From a checkpoint of a small transformer trained on Wikipedia.
Size: 14 layers, width 768, MLP 2304 squared ReLU, vocabulary 16384.
Architecture: no biases in attention or MLP, local attention windows, capped logits.
Each number is 500 + 40 x the weight over its row's rms, rounded and kept within 0 to 999. Layers, rows and columns count from 0. Numbers have three digits each. The size before them is the row's rms in percent of the matrix's.

# layer 11 MLP down (transposed), 2304x768, rms 0.0283, rows 1596-1603, columns 192-383
096:516546557542500513512515579441552519462425497403463448476471501476466449446500503380474537490529548462474497493534459426466494541515536510480493454481574442427526475503490551508516467469447581514508448480430519510528415481494515542457510453509454478497627455542536496531495495540505398483457519492532525531507465557501544572500536527562477525504553453484492402521467408535462500460561483553483498473537527468463491519455611530477510559499460513475488552538528525453604438550493536550515471548505464532511482438470543554564515502525456521443500527467498481559450522498558530504
090:533509495506565485492513515555516517409410570531539453502468485529425522509464517556391494529463489544547432376507529489511495516498494471543474478515538494500459532514513547503480537517486489550513567584461490521530533473500405484548546499511564537503494449524509553395525482481523458503440576548563441470578464515493500547476539533430444450521531542580517470478523430449489489574495521465526538574449527495520442560513492501508522451506570517456410480526476476514568481445503439474486512513430468521445456515466479497515522513500480475572512525449512456501406484525530471505
096:505493423524537478468465495499464457475545498552567399534471500489513529519547526473529484524585531489484605460499550470530446463538587587534492548529470543574496527472536526489480422502521502509485527515521565506482496433507476534508458461521525504412546582487498503560568490405475545483455465497511511484451519505528490493491479485473504486482525512488512523558491475442448532431470504477524532484454425538509483485475517418505507510448464504474447604485491494490509463514566484502484462470538555494435527531494519455451535559464540527460551437437546509516525472511522524568
090:490483475489421449481543536467581530489558450500550527601525431528446478451420532493503434515511531513550540491531453498529463560480546504479591485465523518503530530508545474469525578591497589459450538464466525541544518576453479492460462480478508537516503533521493532528501525557445411515459529494527447509405570493507627478446525445491517475508459497518590511531511513548475502481515519506449393477475508525460463469457523573470502447490578465564573507549492564498449495516514515477494520469462551543429499504425477494530474518542546449480504492481516529464462458513357477525
103:415483507491444540499474540466506448438467574513470465460469545484495514483528495493528442514497494499524523542562510489522452528493526526469477533486479529459557479507448478497500511523463522546486436511539596433539544471544380497477488448559532612566506534538533498456548530488480502530492454493480513511405492423500475462418526469523510602436409492464559450501467495476544491433527511499460526526508501448503455517412499494459452467516545474514464456493522537460510485477484507518445538427381424519496522434494523482495522533500556513435481539508562470465459488500476483475
094:469493511503501497438513544531486495448510480555471486553428490523582589503550517489489480482529452497473505475521530525533483513506476493535422500493500562501497480505487524444501525468504508462493554468501459428563560534453471490513493482492537526506417512498500503504519522459479495602481500542458510494481465451461521582553536522528501465438458486466538545484516531475545535457461470501434476545506497491504481493496476509427478510483484549509452495504551388500481525508493535513503527362534506516456465438463504495504551516525532474456502549489596507535527570499568506532
094:484527577539466510450385577533472535509463474492451432511485486486483573536504435561503437482522521461568496540483509484461498510482503474468498490474543499504523529537483526472500389502488527478489456445503494448528538492558476501454471531482535497515505474464484528424612478547485487553479496469524489493457513488479545472588484513571429471457564530504523463413466517569471408522534449511569572503519526562538502539474505467545429586466576475500493484562473565547450534489465490505487495530567453512543495563502465461488507482478566473494505432544556508456489490560541572464
103:559505504484511499465543479545514519571446501484423528559434499490533490505587516462487461582477497525482497445513532464505511523507614462471543499515538464520528466520502452492466531512488525493524520513568550450513470486501503443479484482481509499527487536508506525468546461512466422503430503577509484536511485558564440490463522537564586553516522502420571537433479559450532486536497558537507500480528573566583469479425546415519570480500514525561478462557554569461495487477573509447507484548474506483418578524516504471463560434487491473497495478589443496443513501489542493575
# layer 11 MLP up, 2304x768, rms 0.0383, rows 1597-1603, columns 192-383
096:577474550501575459509493485443487545537477437470471531451494502463488507436493455517529556509435559477479528548496473554586509462414431497483464490513495415470538528442474564594525420578448420480494531537501475535514515530487514477492506549526531534488524518473522438555498513556531538523529480459555462532491496472545533569486492441477507451500431456464534494500485534551534553491529471505505566477484491502468484554526475506531507493489542498602405529480528441442516569525449471530530470509523495538474442553483425488535470475501545426527538492553477455540440524500516538496
091:474529508511512521535599407490480521564518472453522530545580511537525485490482418534492538473468444538491507499492531469552500565553512471447483450436542491463532551496585477451502566522432513487471493441439458497493443530519550546511526532499504509576485519565534425514491531536465511509499469516460478539515483517500491468462477506509575538489490457541486553453495498568510476577457469561485444524546448453490500567528463487490487551437487437477522541453512517479498487511432491524521537475420497502573445508558461554497530490510515477428506478482458533536542472450481502513
088:483494578508528545499452485472468484540501495500445490415502599482541468521463433515544506447481440393480504481437530545516514454440496529517463527509496535495481493500463424511498432507461514513544513504435502447499469474483448520482452565519529468544487551464460493535447494550533507466489518452521536512545570484521456479478431490577470507549534502567443465509545494452477473500476594465601565476510491497564493520496488569535507547510462504434509523474484537532472468470506476496441540556517468426505512444508424464469489460477530503466427550522517609516515554459561530537
102:454477517507539480501475478459479514547527506438510529544509511531441402466457563535519442502504526500459517486496494468473532528494469433469502493467523555467415473499537528505462489518511541465525505449496421570413551498481515512512463465513522565529511438455463552508556515440472472504524483498484474489506490462531443557419472509488470520543555506531473468487478430484530570514481519533499502518522436446486566454499488458516454495515511488541536503502500444501437563533521497483467508525454551556516572461463563469467483479526541517469506574500518557468580483448499544479
095:514508462469546503493516468530460576535451552443532558493502526472509499448496522529532498558495444487524545470513498502486427419496478442467474525490520480567509472533534491541539496495478505546416450498566520470446536533494522450531510473438601553502470580500475467449570512577519594525462422519461462449472537462509531472462466557505507498476513494464542455535469506549534472523554523473513462493573498437512497534462562450460517522484503494492492467551529473569537584506499531547502499520490537473501522526481505529519537465511548476507521484507453514552500463467468478478
093:517491568541479415547536469562457497501531478511486524480508485452445537469501435547509456541474509506508438474484535439513475549415513563527511500522467518535498486490515527497543538486479497452541531498530560589489513508504479472521458519544547507505558537592552419467488583452553520442508425501417444509531505520497512533522503554555533512555455432505484568453514518561570520610436475487488590519578545516473494478588472528508489468463532470507483525490559452427491456515549451511587495421512493537501532539514495454454530472548473472503536543571501484487516580450518500500
106:646455476508570585518443520489505469439511489498542515558547458438476474516448447504457455477502535468579505534513487501525564511512512563437567483450450457544454524524501507502506502477498507436494545489488520514483455552562514524477501454527499491487483566475509523510537553554441464438422511549529523531407450484462487462509453540479457441479446432501454475546480486489481507456519519470537512482500521499457524551442487520495565492521581511555508545508441515504479543525534516532497482566519437564431501541401446530599467519480496475502541596500530495521490534492491504508